From a checkpoint of a small transformer trained on Wikipedia: biases, 6782 steps.
Each number is 500 + 50 x the weight over its row's rms, rounded and kept within 0 to 999. Layers, rows and columns count from 0. Numbers have three digits each. The size before them is the row's rms in percent of the matrix's.

# layer 18 attention value, 192x192, rms 0.0476, rows 0-99, columns 128-191
101:556527600544527502457432534524434424496543477526458504528472518514553383501480497506516543604602545498529492388522512600489535622525547464467491447539485495434437451483434467481483342485534556
101:544554484549514520550511663536477483460520515577573507480530482437529495552493509450531477527409485553513417501525425487420416510424495622526494530527526482450497535551518495444498478543492503
109:538544544486495422465507422566477551507514480497614567539585495486575632439473486507564487401488462487457518474509466382498469444567469459581465512520442439506458539576467540464521570519518554
094:501503541503557440459495395514552505602501497463567533437542569513564436454510465602530470480527391539484456489524513422551510509540586442476451500449521567485560505488469456545587566505493437
101:451502496421546441509459416483518476435490528513469496600445435486446453480449498517478526580567500419477566439481597522547516469534597472605521521468511592557491543445475498529623548418502537
099:417492472420484476529536445563524508510623485470468559496529608432514501490493494553558516594435441534479507524489437437560442516563565456528433557449515437516522442400501503531568527430474524
106:586507453524485528474580501481498450572544464503398548530513550513431528580469527518524506410586538551480509509574465502485463457570535561345571380548502528517553583541411505606462625513518459
101:523394475513499507483397440522479553518591530581408531507503499444590331440533495535506493569556455487537514474456477498500565596595545471583438532585526589497455498507462520559579367500483511
098:585643553511495533529588521466531409529575541512514514517534530466318518531450502522516517405498467529535451422520469468462480481545515471452537465457496440440512509549429490470395556536486526
098:594512544562487530526452530484402510453565460530331524425493543534638441499548487523477546368600472502534523534509531512554495459570530548450549449517565503512408502497504466508443430517524579
105:477475478458541406517427484574487496577604489455423481513597489443651413510544487525499491491637465514528485496491399547512522495522531476610479521532511560482554477439444498482509455486486534
099:492546488538504504465549432464500549510545499531433443504426470557546502602568551480435494454530462531524475592489518414521499496500547567472472450464518474483511458488489451536542558508458404
107:502511476469534452528563467508492532510480521430480444519406597590585581513436542527449515488518551498517484530463569551527432505526385591546542494433595491466557500470521514503490550424514483
120:493518585441545529545420614528501523560475474569485427440615500451530493436497494512493519429438497492545498434491497507481574502508510535568537498551484487481507445541484523368459498582533562
098:468444483526535483464368450486520479436360461509575407514453509550508484514477468464599532450497592459466538443425553488540581538495462456559508491562511558528514440484542511481480463525451546
095:483484480464551444460522469519573425520465481495624624519480497507418503551498501454511435465489393531454478468503413420417542570421463529421507505434474543465536619485553552572430425490440465
107:487501633539465514470528486506449585466480471417452467496418465488503530429520495497569519392434586476572543593479559513525500459427478476535483383558540458477434501527619477494423500489566554
117:530533452590528574448379563550457493543517428431481431471494543462462495581508490479520498531557559529559501457451423553457545449553556496403486392574432501516551522522508460436465490525494602
094:490568543546478487530636384493556551490501560391538486509580451466553572484484435534514499419510486521507467504501554547505440445440500492519541447449541585480575513472485475521541657541501481
117:585536523586533515440478573550450518564478470460395401477494503448495534544517554481449544417542588486609563465454476541437519514503546554466578355566490503487498531552564452468462539539515507
109:580536558388594493416496538473601516519492538510424501505464580503442505461471468463521493419417465485484582477537548496440578511482566563526447477452460426563420533508438484518634560466468476
114:484474502449553526482492485482386479540459418473509386533470440532572522464470516498435487539548481512580540497422529488515492528529506607516432521577504571538445555538570498505468544508512524
109:531487424430594504502552475493610495534499510525550586484550508508390545537410510501441453558411428502456469432476541504494459508523461609451492609470519572521535568524474568527517567458438459
100:530499533439533504491486535462520513458435487577560554488509474503540485607464490408381476465484430490454434379518451584535444532480462450536495586499513565487522474540521499450597480503449516
109:556473521458586581510460534524477503545476435552515456467563474410571565527479412504534486509491496508558500499545469570443523518525542534475539497592437542586502547565504506433488539547423657
101:509445482454511532558550591504615521506544516582555553462554562527597523556560472504436455444516415504466440508552471531507435437544511582511577541475494527574612434440415514467532585401445484
104:444547538471518449492522480497464511567479491373522553549559481524485613515453506479580496475587543562447493442593469525465426437457488418571417456478499484416614454415413499524504591455498431
099:479496469521472460499539582481492429443511506567543461446454470535483412569555445488472479545635454493513429496579466426493466599501589462412530582458470507555483471477466503484543447485450469
107:509554527453541474497493579457547450442463583533564589476585486478476416460515474508471510551495473456479476452595522486580342481490526527479558509415569576430491571495452503465546451367518473
103:480598411495598589523458473477543513460486499506602577511633520479573614543479469558515513508458469529424475507568497585530461445499555554533549499456442517584619517617399494494541566477510562
112:523488558448484507361496549438492495572433483460428424485519436522446428465525429489522484471569521461426487457403589552544545530467466351530371476478529554559511433488561532613455365491483466
116:486511530484446514446561459499598464520469582517608499524589514522507488478449399525510504493465478479415470502544530396569436511567491469427531509437475459526422511522361495516542420554500501
099:538522488488520534584443536491538522510473508424455501558516431485475469555485400512588496496437508532430465394534518494521495492485515356533512487532587473486483549527364455451474523536436551
098:538506475572484516482485503525461478484417544520435411537469391428409563526475485472554514493469556472544477459480447487535534500540466434477471517526511532473568562557524504402476479665456539
097:434563553494530537396571489478522428437562465444476534521549469492529394446552536489555522444503458497553509506434433446471549437493534555624453481428481475479565459442377517479522478532591539
118:512504572430514541544404411548511518535503475459534535528482583511465488525429515509505488529423564478441547512550578437563441533422484581458544455484566506466506437493398464436455509479434480
081:501517470509427547484516447514507522434488566566532389526471597522476444440501438526398539505498511412580541565452534398549476513483414549475426624525537433492510587593488512526507533495430570
112:565529624474559491484483461508423486475573438565498515542482537476489479450427436562440477523478575441514518522480583456570451524549556473484509430434521488363472448520348469449541501490502458
097:531470511410487467443501519466555560441469501542538529452430469554475584491557452448485483517559493470476401467500531449493476502565563363516491468488469597529513484428489497457523553433485488
094:546559615515461501525443476507488453471495519494489412589580503516458445552368439446427509482414515511503505489530604480548500503551495424434521443484497455432521497548482507534474492570409562
092:442422451478553523416537552482546458449509489403549509437500453525424613478624556461554496558542446547460448461497448484441490453519523518594517510431502549562482609412479540613478481414580497
113:492424409514548483538613561520471490539551481463448524480598401522537540401521484509498498485494412556546510577494515639431466412468580488527397546513481447484458531391560499562573587422530380
106:489509513454476516516511449503485494480482491470599498488440512501383585525468544522462482597402607488490519453543455467514479531428483516464590434539505570493518535516487518560433500472498516
109:511522518451509486515525561548582478441457546356505535465565568511474367560476496465490503451429510504484595499454505481523486480378469536565547450524596528537534436468458507409484456546531550
094:487452537394533462464494574479578524457502471481556550503476565556446505378530569502475504474458461466491546427458524510473452442449522518575534502512491573590502548407459526456398518450451489
093:472503532436429510541399473490517548559484468589497518466462574493572585505543540528446493543527446466484505501522582446483466526482580571487539561385494555595416550455573478474442529460472498
120:479418505532465519565490511479519520611493451495472499499465372401473554577479513566465496521466523504486513441576557606513539435447533426474550522531579484520494489510481482527539524455441463
090:511527538510488474548581417548551447490414498558596412428509456464518496516468465556435503511505557416545539518487519413519523590516412474440557583563472478500456538533482515454545523486430475
103:497565560546540540458569446481412447485511493506527458489455459562485470525381541513532498523466552516594486472479387484529514483437487416430509495538472512512508470482493523603463572555507523
107:552503516491516407386514455500624491463481482536482508504552524504529425489527497525485493486518588404558506538499501447537460477549573428533429423408447484474499411560468464458567474458571507
095:466597459533405522548479516493457484477480543540447410589487485407451502526488433497471510437487510491556459516462497561461532513550475569524403575442520475481509592566562502433495566534477539
098:445511481509559487473447529477567478497452503507480594468604485509550471531493505483521500489449481546468540502482405534515551533582439547470456585484478423567547384548464519414489485509506466
096:459498436457494531571552570487525446487543551456486492560514479507400565455428438451557512518578400574427466553442534621422509534494596479557533461435508464467498570422552515469520513454498576
083:490416424495545482462494507459595495511545498463513525480478403588500544485457452400493478539559465580460422448482471558510497559592493435484496483493512529516541477466474584631546557410453462
085:515475507408446509464414519467480544536552427490465572527382539577466540467468544447511466555593524517483369391484565525508458553558545536418538409430481563487534511481538469582500544433498507
092:514503474533407522526624464544438458421462507476498456499501449512488400498499477508432513439476472477503544569439507538500480383547406567528414532448519462464522522565520531547495480501543546
115:529500454481423551503409520523490558500491510577446537490381545575482494522512543440483481486480449511456462561432447441534468552529419600383459471449538462536525427541571523496466505521501469
100:570496466500415524578465544543506543557549457501404499561428497569537451512489504442422487450481450532458445584409487566518467529511421560445482455465512475488485395560572552541568590506475440
099:505493559405449488545509429475617488497449548451596429494525499461426495480493439523472534524567536477464522537581603430511420444394548453526476501503466489509502534479406476534497498449436589
112:553481479579420553486491536511470498566513496495490402541372533437513476560595555477489525439516512487526488574578450540483550535453464563551494468507498472566549579497589500541473498497449497
101:472475400453540529553459525494408532485509504612507560512410551591438563475544541516549511494488438557469506520443444520483485520459525531546483524541495462574425572485588491446451506478533493
099:511510451555499563588556517500537448500401502549495445447524487474497506578613510498529533489552409546536489518468404458480534503516447497522579555600483432567477449517468539523506445558525520
083:544444488474520486483514608457642516531569521468517580456536455486522567506518487427485469494510447563431402464531521608481477499544555473511521393462513454465512433404474494543541499470481447
100:515426510515553547414422497464438526477546445419431620523387509590572492509502545463506476512374424613484466434522456501520521508481563471499544456466510533516474548464507518589474533513522455
093:615549425503459540463423636424525524557472495487505497455499502520555434473488462511495490543514563490550514476647549472612503433543537560417519455576451553477470471406463502523462444476448502
095:607464367496463468468478519486520542448516490434477521471458530501571527475547537550448491488515511495538481495503386525535488443565509511523459560595476588543441492457482534565484499467500533
110:612610484500396522515480512485575515424470457525608461467574494566484490473350506449489472463445503476461504465510464564556565515540439605526508557575482466506454502420514497492400476513495494
108:460405527527541463493557468510583511560541537403488501521614470501562550453558425478485506486466470560479515517565562488452492530453491537501541513423620463487529574517399490534451602423462398
097:512465510521528480506552545519420493422535460498491579576479457524537476532499584488500487454565492499481541466421489465420439459505470481573505460481419567527484392527602499481539548454523504
100:483529484522580492460471532542425492532457463597554437559489448547481454518537494552499492498583441479524458508537481499525451552499468521472465464544447518460550461455440533454534451478507471
101:596479486586395427591506524506488562588507488544579488591488513573536449532379472489456487539525564500458546451485436620499538461496473559573530415558495567467526493503473502396496464474538526
095:537529584459474517537473514507480488601603470481594539500572567533454547519412490509489476501492437541483467586574468528563594590511473476437557500570463464479508503469367500494493534434443447
108:476570444471474458453499544542436486440474478518448463518519488426537562598509493550476499492410517476530491507407458533425501537477373571466475500494400502459474493537423526435519526439530486
106:461433479487443468535521381483572460534539481512517386466472484435487585521371545508565494545512478520565489499495527598556514447544516427421415603470498476524371498505513493594450470535489489
105:450503521426527453497455471448480559507515514477493531527406484441472563470502499545509505443453514535507547546483508516458501497519369434462477533471380478540523485508408500426498481496539520
101:573419533487540490498485438586534486524573534471409484465498570512420533479572538451476485568573474557506517495527552472475465580587561464518470552533481487547515491601467535485579526406411496
101:519599475498507526455471529551422481438423467570542512499515568407483590500546567491487502537444589462448403531462511588515564515516541491506422493620498531523517545415433526541458449525594426
109:519474558550477452491474560459467535457472496539433430554412456536498472657604497456463500592543531440607513542498501563499488512511485438515526407515489552504527436549488514473557453430554535
099:424440486566517462492545418566394508569470482524382409575467503507470580492506512538528544522601444523497514488407479585500486419450522502444434469522467474538496517494582492536539549509510560
103:512479478571507527499533414509503532477499567455484475452523472523491521478441495501470505367459478557470547505525600510444475458615419596461546452509496510461420580471399515488560523474464503
098:499506414438554405501491555516498395534508517485571489513567634530503475409437425494510479472479504473447451490429544553544495494542357490424400575594615546420557519520443506462472515531494502
120:519499470560476528502484464539454460555509466486581399519516523575615432479512451464522496444569428496477519408457447460488433561452547517402470548496547518481448476464603485477537500546481511
103:508505472489579472555491547460615451536535494400514523499537520492517575491554453520496486557376561494554449413498467503401486541508419624574598492370576494436520525533480513472510531451534482
101:505518482465511468505496438533480460457510520534508611518503480483519518555425540456514486508536483459433482512561422473515508510506571544525420486570566500502492553614460536533458424503493494
091:578476556545506503537506444526569490553589483436642503516480506548470559524500566428423454513505451578458510545472449465450504507467499485511499555500479538570494479432460542528409535455517416
108:552473528611519503504492590511415510486501512587468435488453540573492445535548489460447492496437457517616508536520535550489546551538523521446568463486439618524430487509578519399512443497465534
109:562559469486431577500529498497413548393480486589520453479448547474543457463517546493507505428452487452510436480538485414536571434556512447454519432505396538556503495463429491530499526487526430
102:500515553435499537486491425569473515435578492520563589527512589460574515504430526473530487404443520533347481581505506436524532603545467386469519528481440397486534505428350496513492541474528361
099:552444516611456382496505383509547550534489478558504467528529482608496454498408568510470503475587445507492568542519505581522519467437461521498526456535514525533466462472634501470523455502452594
105:566506466481510466502495494519477528415458443563475525510579513540495540479510519503505500454458478479544454496610505480563452460496523411417519542564404535586466456360547486446463578504499438
097:477501462431479577602592485491474545525573522538440570483482522527528478587473459525522491514505499474443515467524483440553474443548555397476468563461527429525519458538469480559471537474476407
104:503574412510469470489461446474434502512467509467459528513463518435630555526369519532475509413543494531479550508459498550463482519532422393405541479510542484460455501574475442575575490534481463
104:526539481553471438402461529492431481561515465440525501519519473580524536555426450484486499488462453556555551512440497499553455522431520459315493505519479501435431503524521481459492598525455473
094:511483579548488507401451523477426484461467519523531500483489550519587385511544508435467492452425517503418473581443516482492555589560462397522533475520478488513505535588415488478478458558494547
085:511497524537443529427468519511482503429421523563426471474458500473449494535549506477517567568504514495550456497551452420512491555497534463530468484525556468493456414582523477546526421515519524
087:382645491508560488490513565494453401468416490428507522461515424433402519483399467505542507566467583500502454437383496566500491499502468550460466463523447450440488619543531499480491585520464507
079:463536457603608505509471601467504433539371543538591502502518597506534507476569474469458502586486541510453500435464588482578441482512409485603586484459472550552549442489507460470547470448559519
101:523514579508622538478585392488642522440486449463502415538542520578572494500611513493526501534535518503491474524548521504502448433498543498502466539469441503584441459466509496561570451464555554
095:509476432477480553446504387476617487585582462541492504532645537425442518460519452504506501512428525506474534544556424529485465450508501457607492468531558498558551562437425495500495489607521463
086:457461478572428396616480525540470539522554484423567472509463483531526510594460504516568490572541542521531422559404538488437591558536442529518462500434481489456431540561548518469487528461513506